Weights of a small GPT-style language model, trained from scratch on English Wikipedia: 16 layers, width 256.
Each number is 500 + 50 x the weight over the matrix's rms, rounded and kept within 0 to 999. Layers, rows and columns count from 0. Numbers have three digits each.

# up: layer 10 MLP up, 1024x256, rms 0.0493, rows 321-373, columns 0-127
# down: layer 10 MLP down (transposed), 1024x256, rms 0.0494, rows 321-372, columns 0-127
up321:462494580521479562426517463507543541457513492531477568462519516499496509515462510512496571519470527535526537502417483479467451516422450516515446572422465495525478468485504484470425499537515400513478449538513449534451521562507482434526491529465528479476446454519436515512516521478508380518541530424522472527495442475466466604473429539489364475495445535475528510583491514393473477435533
down321:458574518548536512521434465600533394558522448521571452489527460471556380477503513519489450558459458434457424456520507485497475433470525495508511514548483488530586575473463473493523458477453463477495528471500488520515522372434505565492533512517453570448547488470505473524425450561466577414443483467430522393559517482419560455494524514515458588487499483501513462492458467501548471471452
up322:516512588469510561498495421471524495496544638510467455536458522473535533452427466556455552496524492498495439408602471460470498545524522463417543522571514532542502494527549524480555508549455546408565493481514461562447485466528519526466503455448477402392469539535465532520470473535564493529454529430436422536497545493499497558532518573464419582512505578498529454494494517548562479575468
down322:502541569469457442480591525532494482443517412468488643498543427489548594491488503477458535465547570560507460516469433505469481548512521482512487549447455467393524554447520464479526532535512433486507540456480539554493473550573527452495492482466521523529487517506588469496520455452484413493466574494524477475496542624504536469407455468515523496553521549487454492577573491443475476489459
up323:405538438545513461433499471549546489522450465537471505433513499452452499620591546482495435491504452429518441491504512551485535504432498520495554541530505546536516482511493507482538548594469507477529437574547542518498524560482481561453572548516458545511452493534511563534423599435532469455424515575563430447517515517564452548483439470531515495587479462525555465391437526493501489578446
down323:574499495573469519477473485505479580546573475545495509601460477579543445447461482548465543498493468526479471532544492517515502621498527485542446491493491483507446520502521449467471529541514520443506556460473490488532522487511561502403491483463566473522487405508507525497508442486474534539431560543535490554488475441493448465528464536500594446574474489421562419475485554547460549518593
up324:542524542577504614455455502446578496522394501438575462467400525392561490522498497455478560558551518520492521604564531473510480604528479447461477375525472554410510449544557500453545514555563477483512498572493573466524548484418518496506424590436584382526496456502547467447480562572506410367472515505488634555453466532542368572595486532503524534495479508483561420516558500501457494470562
down324:527502534568445416515562585521484491575453508507496555492522519399483459521543512502566624513478529553474455522541532482415541470535453543417494443503395512440613421381441515579487524541404587394463504580470473601501526436439513575423512443579566493526451458519495425453525540557548526528404544500595528560546520489521511446527464507463564470530446465568493417417543486509477455493510
up325:510499483626496532642534405609532526492503420494566497507475498517468533547527497500485479547597461424516563525495540463514503496446566500525529471395486531516478463457516525449564501478634449442466500538501508540593437535480463624443529529499566521512461521498565553508550543587518475520466548384435517384446506462502483571524418611504639495573548526527491481500487506546535500455420
down325:532489473379534457484439595457511540525525464544563465477628586402519427580413562540570485437623576455481513481523537526548527485532497560535543560601444481488468441537500423486511538496516519435523571551466509534413512498564485597550510558512468389548521504556534465524474521541459517428536509457462486535495561525402508551479541415498564525541445449479479480495518542436445448605511
up326:583523534539477474438482533441409522512463512487496545519472526421472544481509500497459488531550497533471509606552407486442487548505490471445528505506465508542481426532504402513516525515511525439474507546566546547521533596476548483506488543457576535491434444516485503524444521494496457431505499543416446528506488499529477507500537533621550509537514518451546535444522546502488509551484
down326:476452560481534535481543357583539497585395533509443463528449453519504460486482514526484441453399447484547366537459507431533580456458556481497518482476548503492521507490523521439504473530443527568482484537458478469537507466540482510465523484494443549576452527480564511428541549641474487505491505454605533500505515492470472523494479458452427501503480566481467535504496498481488544541491
up327:536529489497491495494501448478505465425515442488562561488557469456459453424545493601485433436488532492552602541569470633475521509451448493554539482497451547461473677553460521538470452619539494486535498465559546455430512480426526425536567585493560488589493444505478536547566502520426439482520552526600492531430554495552533433490434519584440470508455408467488454524397472484555547488489
down327:520365545560509439483511532477495560475556504428579418559573560561521491546559505449526497481518488575491561411517472496513429442528438451586456465485498458497537500455495479524497574460435540551488468456408489518492348553502499572464514551486479502581549448548429527488490589555546481425574434512502490510555511530565463529466443391362459593474469538545458533478526549491424362543607
up328:467500418525486512432500453438462492503513414481497450519549469528546529539512445510485536477539487558566543519517564475534485477466617523518571538445473532561441521449433519455528422506512534487502528489532512531477525480432489478516531437508517527497525477525518525570494485422512517555457547499485500546425518543508520547510495438481479420493469463455544509486462499488481477456552
down328:486475560511548390480523475536536502560450496600511466468479583562477566460530528577537522596447492565525457439494418451444572503537585433518496514438475533507548515562543449493523508447539442471510452521461386495504542486490433521523439512536469504525548486505458468495488549594436513474578447578549556548550497463507452483503473460538364482562533559549459459508479482534541446548453
up329:571482500486551555424408475462496562486574494557497467575589434400557511568532503600473487474461438475535554576530495536604479488527421616560498419488557538444449510483624430481419315484464524520487536436539470522446488672529486422539454596403469492458491587503539502546513524354509371606510476423439512513456534477605435487414492510514498476494476503482554530443460466492495468503542
down329:456455507579547640572524547469524495440517476463541467520609498550528515482501428529478438468580436439426490546509496437490442490529409569493516414446544432354445385607562473514485418473537505535443436446500442596537547606476524434502514452498493423426561483522484578634400527398484481379519537496476509612624412573512553509379407472483608591504574499571474533458517549527526498536576
up330:510443464551468460389507487553489521442423520506489606596463464511517466502480488574531434537430483512508519445401500544520573528479509617528612514493470580537575543504429517572485497469536564493480499440478430524469458484416454488503472489474485514494564573567566539513514581482502493478523496483560476456450440505538483463602464543489506453529469459432428531419519504429589564448505
down330:489563501528579462536546510461501451521602557556439427471481492470585485488465493458451502563512490503443545474519433487458459459486460560470481570507515424453394434561531509478523579527519500560473504521565530510550488432486552508440546511520495553461514487468474464486556473424479504498457478438526492584522434512440500541421479427542506492485467505546518546608439554580603510525618
up331:476458395485551422430352580540470507500508468475432468481523504438507527563516478563477506434557502376461531371495543567432506455508463508498489473507582572486512456488574546553482479532517453490544562479505474436549504522449502553537475413535477520493524409441581497523600564479504471456562527441476537515500461470479369536559497494593503470528552544464574508637504557474480506524409
down331:510495635571574550527528493493519490456489516511541468563551538540510450520445485490529442498529461462578457515421442527439506498458480513497392525490547402494572504527452605518426518568481436565437459503520553519477492417458570479437553537531481428480633573482454593558581451435529534588481493477420501465512586465579480463487519481384383532475451508503470471509465456570534495600598
up332:497409516517500505460516528532406473485487470480546493536454477426493555512435512530535472535512568539507498422475443590495526498545512579570459545501459512488410499554565416514580493448580485493508475484399513445393470474552643571628435449501532538610574405407484541510599498544506539458544441512555513588489560500467480554445441415671521465520416495514530546529520437477510498442533
down332:417627385519564499515478526426499556579485472493465556495536488521548379482598519521521456429510499531461484460497481426570423512439500420459552533503555462464536565464464503555526530558562453484519380409396500551564545503420427523396560484467515533570472512490474510541417523487536551507488558469473464422529452475500487474523475542450587499467498460479512482534543541516509458477457
up333:522523513475551522463512523556531531482424534495534488440460529493473509594559376431612528511493501434556451553417595491419504469479494512519505575457476445481489504483506439478448537451513485439607515401449496558562465512579494562460529527498522421477380561475507473512508590612533460543505516501529463553439443601416397568443469479527515461544425389518462472407510494442490576457582
down333:471490486569502506506599581554432503469439511461543426544503527456551433461475468511525494612553528507468445518500549470496608548446486432585454579529443497468506484541464469512460468426466509443519476503542562402556473538554502528441443470489473486479429480473444561468422532440594510468528567523561491484443574532420503465439502406491456467453539531448572412469561437524450566557532
up334:488479484501464457476544488561558407476543409496506474457534486432531464539437558452510488485595471553486444522468460468502475496507553469501490531405488514544534457408438443499573424499492470482461500484603588474550504512432437547507576497517460469531522442549505539474525487528479504520497419462516537497488516453467508512528532496470552534516549503497569479484489487519550570504448
down334:451572515456525566423401507529487495461521509473479468613469451484477479448539444463514561461474557491574588499482576485445591546517498490458513511470466507389548481454490531550526517520440532537516455510530447587484542489494502460546399515492551422517445430471469513526445462536563445440475484464494520586544443501487597535487479453514578447516482587539540431585518549531488485536475
up335:513533553538503436568486534544565555486519540571561543508449582518435463485428501432507498592463468475480461543419511500489555450466453540518444497510524567458411495384508492446494457469494509438515542541477522489476561466451499542542570479457536441485476644425507480405597550418490543654555543506445471538542465541547493516497520484459469484613485514620505541486467503522538506370556
down335:520449463496495542455554512562524529511483449508491494463461431539438489536467336535426544550462474559556541518491502535531465503540459368438500451474527425474550473541505516471504476552455511536528434475568524499449559456468495458422489517533461488448370515611507608554406481508523455593453380576502482493466473509584544511486523552520489520455533483490496460541485483474556574565486
up336:568541532515466481543562486497454488504486439406509491580542484460570444520508420509556577557600560459500524439434466533456498566459488539517414581406521412434371511473594538400476514484562597395535488444527494457495502560537426563540545561537504544541518501501552565467454347413573550423483589544482586456548501561534485566503525524494493407431486466518526543395542491440435442455471
down336:421470480436528518451449635445443529459529477467507581483544535454445472477555479563456451518442538477481481548554537568449531478525567500550463574558560506547467412572493430593538558495467459514445476615537548545501473461418566471487436496532503487572460547472474490493526560493457512488417508459461455565479525572522455474389476525494516581549471469519414535607479517550590433492544
up337:449506564472437524378509488462480460457455578585512553441551568418538469523537542498494543435546522459600526522558449527515543442472468510474496509425442502596486478539473611419436519523512482537477493445497572549490421495429517529412511415487491440576522586519594490526524496428515588557643444437464499483567554523487556404537422502524520521521495496462507449535447561539524550557468
down337:548457519507435519550509431583578461446455598526458487425560483500462541453444441479465513435555491466422507451489490487535577460442550512593565472579540529528471476439481500519447542476399491557474525543500533532530526479520492453457497462510475521532598522520519603468519530501519458438525478486562523514474535584543521558419464451502513484471530473357486457493485553435477444493579
up338:470530464525515494450467490557567487626472476482507504542464428450549548430504426441465600515497453485537459595432480532470390476539551467512470427581507536508443451554614522510474477473458487528503581486474363524413488485507449476563450478399484428523482447459465603426487594472453508566525439545532472514534461440546502383464532470540488583431553536539474492450453471484553499505467
down338:511463541387576599460483483560454515459491467459473511508506563499525591464496606460616527606597460537499511527596551450407472487452480498507532517486503387534554423504543528399461452452547536489526536508475433436547479624403486568480519452540509533485579462592476461511375396586537467496503509454549487560472556536535490519502454513472653494487468494488512448508505484527527490465484
up339:465543548460488494535453423505456441499430492452427452513485496573475537583475482504563531528508560546557518515541565521588459415492508435523538505461490551537580512485545443478526449495550494494443493439505470529559551522419542467464538534466527581510481415559536514492467477464518504484461557466395491460558484558543476526465511418572594460546475474456465613519460537485541544471485
down339:427456503494575462511561568562505524530583547494476517507422495537492519539563599557460517504452515486496464455490505438500492548500544504517532494553579451501427486521484487461475502595514507570569450512518531530526433401564504549522440527487492438500553510458480522481459458513517479452551493514529519584478427462475510483540470532431525551426489552470507454466495472512467468531497
up340:470472489497471451416480447507456517573455549490495512476502477436420508499491402517503496447505545520559483530497484532584484507428509514519431520479496531528443582463506471505497516492485508544577541492528478513472506378505498470508495381479561626511463518477451564477489502575533453492545483587478506480559564587464463533488520429529442528485532556430468499546544512508460554459570
down340:546534542498393523466611438507517532460497516512439421586478590550529497514504499508514453538515556398417490449578528551504499447465435536563600578494383550554519439594402552533562544480561594423417485466460507555453486558547513523373464484454470453421471441495539413486481430444537524512461490514476511491507527375524515541510437509437445562533424493533558457447442421615545474405425
up341:606591496543450492475528547510509499580420534567479454560588485532466541477462592466467535512463479403481561508489545575459514476523487572475479503576481541564419528438416507572550407522518502522506616526473527522502492455563427532491502501459472457459478499462582511449487528509531488598502483400513487469605422545567484542623525534566570548593539506483498461491400465462507530491435
down341:422483563491398485519514558486462560448412439454550465530435458432574529470538522493492593447499419473404550508451526523478435474464427497492497526527400468476438448563499497453480515523444515531509586424513498491502421580468557438489448531469502488640501540449623576534526533516502382566517519516425549479465535551451535443499414536555494557504448366473523481467419588510483485517521
up342:529454479523474467483444531468480525464535513518553502569430504488397526474521491558499497503472469469473537447498487476557452525509452446491514570481495538448498529541576490495470612513491545459434489604496423550497529489535569527428503535516530463413413508481524552533487590558542419470525404539486580506525483540478515498523518503561526554553530477567491516535567492490529474501495
down342:591489601497511528480589511563488415546584561527458514450525457480527472452399577455516477508440483600496513530515528528466590562540459520560515475502437402520526457448490492500525401449493435529554542462595531591545521558460475463494491474473466491473539505471531511485519494493556529573527630490529470482514522569538470464488413410503477515392511550540543453480461499555496632570536
up343:559518534486449529462494563456441512478457548458529465655412537487490404473572491527429586560505511526493476522510516531533547486470526548451517507481458437488462579521556504529535487482570555519447553460507440443525451514489471504481482515514603435402571527518497479442504579477517429489485499444544551511428498382463520513572513560472443525610558497445440451498497426487541561483476
down343:396556499417573455430434458584455531514492472566433471480502381487512593526487385534507486460446489462500555429467580485504454443477473385594503546551492448521488535532496532498454438468472530483479496576500489588493501491534500501464469523464444584553563504579524529544492503546526502396485569593555508535503562470518474454419428511495452458372619497543605479417536518423581407533599
up344:470518471538425498419462532506495418573443525499532476453481520454505511493508492463523534488546386513468409452526457440495514524510447520518554482503489499465510584504568518547514486545494510554489598550409527434359505513483480491481482530548525458582528489468563504539601397529551531562543526459476478517508514484506545516551443521467525486474435499431538544521491566595441540456457
down344:482500498545525515501539469386521512471463468587429518420521515550520479447510599594450521497536511494491486512460472530524463455495508483513487582399527508480516580512486454487463520499437541425510430495553548576479499481584473524422556539548526608381521515571504447465473498390476453476605456526482542494412460517420519549523545467503535448441449570516427506517490413516485537502485
up345:494485540481498495482573588499358397508416492541536491446521454427468523528475460479495514436460514560557555456553455621540496539466450505519521360567559504423532550450474491561461526595471491609538576431538420470393481453538400474512424519501564393556502496389537544397538491480537483531468521526475433503620398492522473474536522556534469524474432479423583481395422482467473553526463
down345:540529426528498524469470467462525505561494490469519454581458470499505452474501576532467517550584480549494375520532561429564448526555532408517522480450437528555438522543435537494563430504509564469491426531388437519541354512515435496464525413514472553482497515593425453569421571523436457530564527507501509484418538573512428485453548477446474505542518573465514525481520425491541535485464
up346:514491479557503461453490430507436455473506517518471456531507473440468486557431529456487478454568488546479528609435473510579580521424474435421539466539519589465487562477528479471521510502424574554535528445521537567540485561518407493504543520556557520479522528564382444377464455485496558475454467487567506465480476488526506595416383457468487532509515529447511538514513484418511523513447
down346:465422474455432566481485473519494440562576419456500549421402556590414533507511484485493470532422522516468440493470624522474428519543492539444454525505545423538535556456415470519560469519514444447486486469462542522577548461520515501443492426472488540566445449514548556506513461500539445498435433473416503478523531472436422434500542532477542539499480474591493480542381517591528493481483
up347:477515451536410564533531480521521416486551539575511539537447522489492516579478434541447465490395480398554511525486514496505463547481572453496443497514541364484460626475533508501505393538477435491503549447517463491531442586435559465512458452503495474409600564545501588468542485378477614515503428514439564495458481522452459509569431528447510418542395548512480520498440503494506411483530
down347:478610529561400543655435545452500510530458477577492491630541536485469506531522554479511490442537552470483509457474515551487445501422529551447547419576565563471411464577474514524499538523512490537489490413500443527430562446518522461496505568571531490499557525549513432475495546524494581498407475494533573495483540517533520487422546603518601550538556499455563550402529516554407530559521
up348:532533457502594401532448497418422555470513541497449559442408462448566504512463553506485437464463490506487466447497477534543539497502478646422537497499500441400483513527510518493555559555459436589415474465467575470581442529494561444495523369591488456482482452546533486530518543519527512434555519549541472536444614506573521524536535486508474563496498496543506467541501541546561466507554
down348:476557507461466539444447583486466445465372493510565593486575520557504497507620485465505554475505458436536408488527569558454450464501486416545511614493474504596470453499491489517497431528480533465573581556560429495451488419480466431473485513411458510473548557522426509440403454546595452566539512491457509521469404504540459551421587450423510484528490499431478392523524459438402530477446
up349:488594592529563510533515468452505506609460507454499481540503456493518462464493526495499552480527441456605404518485472489547479495485469584518564525487459496502512481454454470508502511536506476425456518514544467505447466545495527397523461587564518535383508410416406546579546471433499464556536488494405525556492478585537475478524485456405500407424508473514565487556452519445554553466479
down349:519599429523506534540433560484494492494417460507499466592544622563440459492513492511519447463542581520496457481509464561592483545439454504570542602472543556436452444484512511532522424509608541483505452488530457450412448513496581510483482446544454506526474513453499482450444577523433541496567573477435466531573509500420523496467503474522514450449456568452548462545512492459515480468516
up350:506548538477417495482453566394523521476484587479501562502559511533483540508600551410510542580469523563524455569521488521561474462504522533519489493544494518483532573481435512432510475527422469505517505452494533477560465454525476390539576513534509478402489534541471467440516490580559601431477481460464468538508453547526506537503473457464498497573482490510501495500572502505466538458500
down350:384471518531548505470565480534516517568616434553564470594485503585456444434460497482444466499578459541483423478504500490476493505467547497512477506512517439459579488484483540507433522438488440546550446516481362484450507474513527608500440433545523485488524543529481530523436542541486517595500495541583541516482480442459505460483446522490503446496512588507495460524556549401451457521540
up351:487432469574424484484496459406442555493557552456551579442518457513514552487486556519477520501522442472393417539471569557601502457533461537574485473501553539507523559583430538468401423556476514555450625571413490524585435541488483522515481554471525555552617565470498510552483640535514481523481572457495489494420511409523526479458510367489436498418541467511561454552486522436435520530473
down351:514462496452449496353496528457498503506461535584506460476601524517495530591533525525392494510607544534408597533507501634501446473570437569468526499567507536473554518624470540565425517468375416519445513553424468430466501536497463424456461550453572524517595592525446376413591487487430535495381576533559504540462464414547517515479535468459461681567584519554533479439444361485507383502510
up352:486525409519464521468558571516485415376468610514572494500516489502513512469496554418509509491574430585504527509468477526500460596539517513527557513465551453428581537431494470446452513518499451510453533447432550450481479552494478576399489492499406604538440491464537488468547495585494526514533481619446492501479425643498464433608488524497537422529497486490495542488593486469463462455505
down352:495414558389572492518427577472492454531438498484508418473534604468618472452514562575552481543506485535449440489526493450441487440446558472479495486473424497544567516517522542517535524415452539404562442496492444540426493547526477451547552584500467386469539558628430481447508525558460488410539556446434433437466540457426522530413563468448434435481410491563540418480482476522538533386517
up353:516484555516456462511577615490432547462476519437591495484535549478466498587500521509572568520463436539449413475500474555474422506518488462469504424517537468572546570498510417567510523563565492518526546582500471499514534555531451473464519561571600429525483520434510398473413467504535487465623462606503425494397452562472539459487541509381532500517411572519490474589533556490397476494489
down353:527523496483469582467578403518524465479486475525521455480617498541514485485585600472524532512432451416551605569456469547472482478468528499544454463524524524564442573465503467545496489466575517487478527551496491476507532504494558473534520471538409556495502513504558510549570537476502481513442456493469541557535551456557596537504500471518453516554629555428358488481480466553501438511585
up354:555504582461523475408545474467540471564508488496460485524522532484478511612480395538432463477363499512527483545528461577569472510546568497429531614441583553471512436494473453508468524490479585389548523468425555469553524568534487510526537560562525576517490498467425575414471618529514413594501517518467529488520484442500459568626435535679539451405481544518504539501439518487469553519497
down354:416516587481408490533503579513463491444486441486543493447521468486489499532520535429556408441457490443565411524473468531583538473498561474505434500491430560425471465570545424445547552561520524513503590536470489465476460495502493476479483526475447570523456628517442498484520517577509462507521498511438533496399560638432518484463508506581482516587578491556544442536470552541486457522486
up355:495464459555439535435587482478588492563496576503553396488479493500509490547583560508614544467392425532538486515477488587520499527499482550465569511502474509535501474510564444470508505433509455488523394470621569531492590482468487538492462497598557512454565512434481450441455525466554535463429593463505440503485485470539547552424524472533444439544546440536540441394537510455449567546505
down355:452471594445487490518386525567501549472500401519385586508495435519536457504592494550482496456469510473564505521537539486438477443520572473571521567458520446535436566601606461505440441532556547488495466492497422486445482443465512442520481549584510538572511452508517545520554544471515499498461508504585519475464478446457502521537481555501647554466403483445497569521533497484499468501478
up356:496515458534502539539482445556437461520512591463499502403437573509525538481528441445463481523516530421449511494471499489525467537448476545472517488551509479594455528460520493482495536537498462387548494465492458411497515501539476510506502479497496537500536378443453505532606464509491529601531491500433485428375470479522499499513513526529487506542528624524450473524499542581502470583501
down356:473419490549511500403505434522507521596420459535518451589452492404518521478516526482454553482505450541503488548404500553547536515475522438491524471495425564494516525460549550472524542509514504457503473489518470538432468428535534599499408486527497518643500544527544464508427482422494584401551483473588522546489476504449555489471507494460470307517503571556484504501431525443586406466501
up357:583556556466485577560459446466538442581551523506457559500438551539481481450473514529502633438525381503510530544469505593607584541609661558521480550580514480543418453533526507440477414469389484477486524563516532483469501440428603438548533400456450533489444578498542563533589579511434512566514466563638515517426490460551497544478564467542556396478572470504512465484446418383628563518477
down357:536501425503454439471552510542486570381503519437496490467577425496449610536501478506464468497578435448532469525508479441516546554453511464539569445433397530544435516485411535535451671632531450546487445433407530553471475515540404624444555595485467473521561518410409419520498468466513476443515584388484439510517426529507457525558497505480562600535516483394493526489567578515526459544504
up358:496484518510477500537488478504446454539427463546538501431494531483499501439535546413468535489537490574526515422498449521456540557477459525503456533486471509557507514594466487460551448470412527526527476499499491528541475515537449510432475498479524521435441460450507421423500514545499511468478444478538478462519526436450463498473543523441508505479506506476478520529523495456490603457384
down358:544474447523569501469508439483501543550556580524516474566433505476476508550582498455558522479550501495620536487510529519436517519496468420535452433498578553554565545381522492556465518478562443550517515489522465549490494413436502532542435531474489488568467546509524558592511550532459510520446443563587463538448474539498452526491498435509515475510498513523535502446441531435487520613501
up359:542545476540402535529493374507495499475606514520552426469492486527448467501513436591550530453563531491564494446453520499591514587449482511579546505554505533565417464460501571477494597550531449474455465546571542571543558468561435550486502501471414462430499533483452584521525480447528411451531541465459464509434507516523490511620449433569515521581539530446531472488444537531540513458438
down359:496460586532512495524442453529434449656487373471558424545503491467534475481532515465563485528492400502522472478503488484543542517485504484415513492429533569491519516535507445444453505468489582497505452427482526487522471582586524527441614500512485483522498518432454524455467533567536491495434426512529450527492573563617476501558585585479494465521415531532405505453474416412489542533476
up360:496486517500496550473552475386432438550431439443531440514549430453529563630474479483430548564486433487421498507415430625547487508509533573591507455427486410448510510446544476545493507486531490552574516494458393453576489490507531466495498520514426578483527478498534516517413551498514506425477595525457586480516469502445548516454496426458495555472592567487403340556452448598448443590526
down360:566532548502449490528499515526510392435451574373541515627478424590515531488529435390575500588469416512475541568460529549524537498565493453518453554466508482498549520482489479419459464526568521417451481502538465456405472397536477490498448386494466422520545494448483491582499439399475488545482402541488462506566428487517458570518517612440522488539406482473465517476413448502529490460508
up361:512576539547560593449541501561429471424428514560462472478485500530465518411438416549494596487507456593512491463552411423565445513473488526505461438579563443505624608540459473502538519473474399587506523551513495407473542529442520476520554444444515513439489495522488514556515511512411481538448525565490496522425541420520403525395518545574600500524526537533480456454528507521572531456561
down361:589501525380511508477562427445450388430440548547421448547537488577558466460519563539532496558466509463636450510482457581547495503495519558585540589542560432591477531494526479494557547608559470507475472580584479381476522471418509455477486436432442566547435471430470509544551522468489413512482519586521520629480468557475506485487492428513387448509555458477458475539470446557455477453484
up362:505465403547515628566549482482489471485475410510451505619481521469422541546525482544492477501564520496437380575526629458461488526398556460437454540461550512514509455466555489441455424510513440469513455371574502441526596559543547525444507592531479481516497422471502504453472527418523574418540561477415520431471413588506535496579469484591466498503446505504529568495520529577502507493564
down362:446576568542553475500449438399440522521477528496462440512466495601386577545516515570459576551480490496491500585539481490501486537510467453414579552526509439498438557528432475489377464478544455584524449534458574406442550553486438524590523494453552472523561550546473478499484496509424542518445481538535602493530470494610419533515513563518520545477492526497521473519446528424476583437450
up363:509482530544440457562543405497580561615418494433529570444459530492502549471510486457464515504466503447440496436596623444493601483445490481486522525441514512520442470517535506480449574542534450419439403414598519575563506485488482539476563566549559418493473510469518497554470523536486405476581454526423444550486530484479482544444485512439455451514502485534405496563586548521574422516515
down363:461544492513536518487472547448505575418500511505443496459464472484544468512486547454438463488556487511506447529469442556512423578433502457579510475566575503514533494476421496521496474523510510527550534480485540518502519441483426494549487532485479506543473538553453467527586439549517561464464594452483531510528476545585519522611541456578462538531464478532516549496546468447488620582432
up364:476585393518454583532381553423521520479430506506554550440514487463521501492624554525499504459442503543505511542471536478607563542574575472467530477477514521538493478551478445435461460559510494529458492470493475587382380530447579557409523592501460471446505500544441550472479551596542434556538528536503585541576526511483488553579520501554511446529485499490463534505465494398568444555438
down364:442482502511572499498557486466435468527421513538393458524434530483502382501573545466555394545474508583486514457549490545435528479640533463498530541503512515427547562566548538490497533473517470516557468495468506428445483539539450573525540470509550354466456439495501473411688462367519504463543520441494503508547498523561529483554521565528445538506464511456477506509489478476497499411517
up365:433553521511496526599477441471570488474448583411488538614506478488472535451501516560432468584442508480541576504498474491491448531631580509565525642543455498558495533466584461474665527539448502545568589510465506482520493508457336559485502521446544554471507485391583491377511504457475504549460533529640471497465498530477540494580510472556558507471489538507494498500502473461473515464454
down365:510481566420556465498561495569475534514510498548452450426517417508489562571499558567512427424558454450446496506456499444508475521482544521475505480498556504443402454428558492492478458584440487463545391395453404453467447499513573536464466454556509571520451493406438493400517432590485579506548528545496536458563519475566484596557509512450434420564624509419530374434416545492479488449609
up366:400500435508468487479424519408544580505552514489425513513422468543429565475537484534548509520511474454447561504498528583448503539498462558530579578532512456547544509506437482469451529559521436498482473506518441506521535490445504446520542469560615499530575402487533551518582447571499490532497577491519451551432443490535417497446484452581506326469572403416495473470503482441506483538566
down366:610506567533520413583483481525473417461462472495557464478560529438520484526480581471463498518545532579479496423452482543551542530491512537459493413452446600457455530608535500488564501507376466564579499474458543592535467536534549537432443573487472538467466568538471409563499568552406475451487437539492529493496526433602580454441474524539454513545521568580496532464473528422450469420508
up367:609557603486432505438467497527628488511498536492568588420480519516614567564490445520494545462561509547514565512564452470541460509498507508530501465486461516458569532488435449484514491465510508525518429556489453605594551476609473478570574476574471486442425614509470490527625463503499496507496529558416528534497451536574523475406490502507481468475584509530428545523463546481505604541470
down367:621553474522553554447541579524554494521522539534570532503380457492484572517482624566405519537517396447553625504453517387546499477619444536442590474555435493505431383559549551399509498494560456476407440534469494527589372448578440475595533361464548552634449465433501481426525420420509452463458488499499472463526587486588549510545453532398430483422501536535477528337487427480469504566620
up368:602461438428498447516451446550524554494555522551532483480495527400483448441557513460516472564489567450506548478584547556446511490442464418548478569515479514456435515496438413529473480490525512513531601487503479437467457524468465430438546508547494538660582460537570463532510531513558593622568556536467467477428561435498595493495472504457478510553569481568609461541533631511529538553417
down368:427574458560492529581590545501519472538509552429532576552502483566459583557460527491532486535457575525533556528483530442474552574573501546476573462456464490467553462486575472429474574493441608512443412524564548469449441496609528551560472504451565510460523528580424493450531537541557371470463543487519573539591451499429492525484580613500486524531531489562437526473541386471396462490436
up369:486492573529553504523427527524453519511427543536514533514477544575447480595485433530437528528511519575557575538481521459533583542437514422469459464491560524407479531539430515495479492479486569550466520491559509537519576498542480513463484543432552508493632554417526484423548442401518643521577449447524490494447511486553521475405441487409515539457486480491558534451531531454516488481474
down369:573476498488482457544510519552580592399495459451421469470516544406582474499467495511518454609448495639535428451529487511483464524537429501459492478528434489551515510478488532493544448516466480474535468522517453558467549481457531450518535443528511494521419500524550590544532486494487462570448508535541569497516554506448514529455555393513571541445563539512573526573525521634485563408519
up370:509536663541476429510582432530480436553536465509585526499532481478567558547441499501535541451453503518476465539460440421538433515479503542480517497438580453442490512504506465580416558402453579523460494495461443495429620429543533492516525461418477419523479543480459522509506523479551500478465483615492513475431454499515555539499382480511427573520569665508467525433507512483526519571540
down370:532489397548518559466434483534505437468431468516515532463484524514569579449425584575483520555504529417428478518445555496489529467521554561455504493545471380432559372533458465478499412490516432428516539595563435581499492545506456420517521488540494471395547483495544479497435534569453483456563422480514509478529499544408549568558495434469427517516565484547453514628470508488436514580410
up371:486505431436519460576429544505512498549434512514506619554490636495551492441477440535456465521543383448611453511572427451455455575460472471395538407601469526419520500628548424567424495417511505470519449536488543525448607427520564500526485540454543536450453465491569573540475504463533467398579549496445500546479493521551459519564464412377507464716473493519472453496551469492544553487519
down371:484464565490579453479505397400526482435508549473499476416456520482488560479502475558452604459420458503474422454438434397487558457485396577455562502447586448580571595537499441543425418452505460558529521412434573407504421466545485546682496575449476530473601551444436594515445520561579490529502502567552572518495533554457501584506395509504554469506548436512434421513474472468496488431510
up372:503493513389496488482463559515380440516500476409470505581452468492543457489423497432548475472436521555487453480525469486583446532427502518432412414466458498498515512554501552472468415476545542497509575475578552455516450490570532530440506461593525409470429518569585481409502527496637442469495522583509435521399471571510510476529457414509435564511449594518537475551551486509500497555597
down372:475468484583535464507512518558480559436572509533482528479514490505510573480483453595498619537511478427504539566488452434497539548517506454530602482533494500544509527584530484462509553446494541498383481532486471582471535515513503607534428502547469481501427483532565466541565483501451490473564416468516566447527454409497486511464521624441412479470534546418525508493447507504531477476480
up373:521476527476446610470538540538534568520519521615576524435497529536547566565555479493494491492536499451525470509562410390500527506500490433499508597516519555489570514521558497501489471538509516523578454513536445524480446469558642475533495488546600535470533602518470535432524504526476452573445463477541452477481445542558588527435457556535476530581508475493526460525506608530484611456565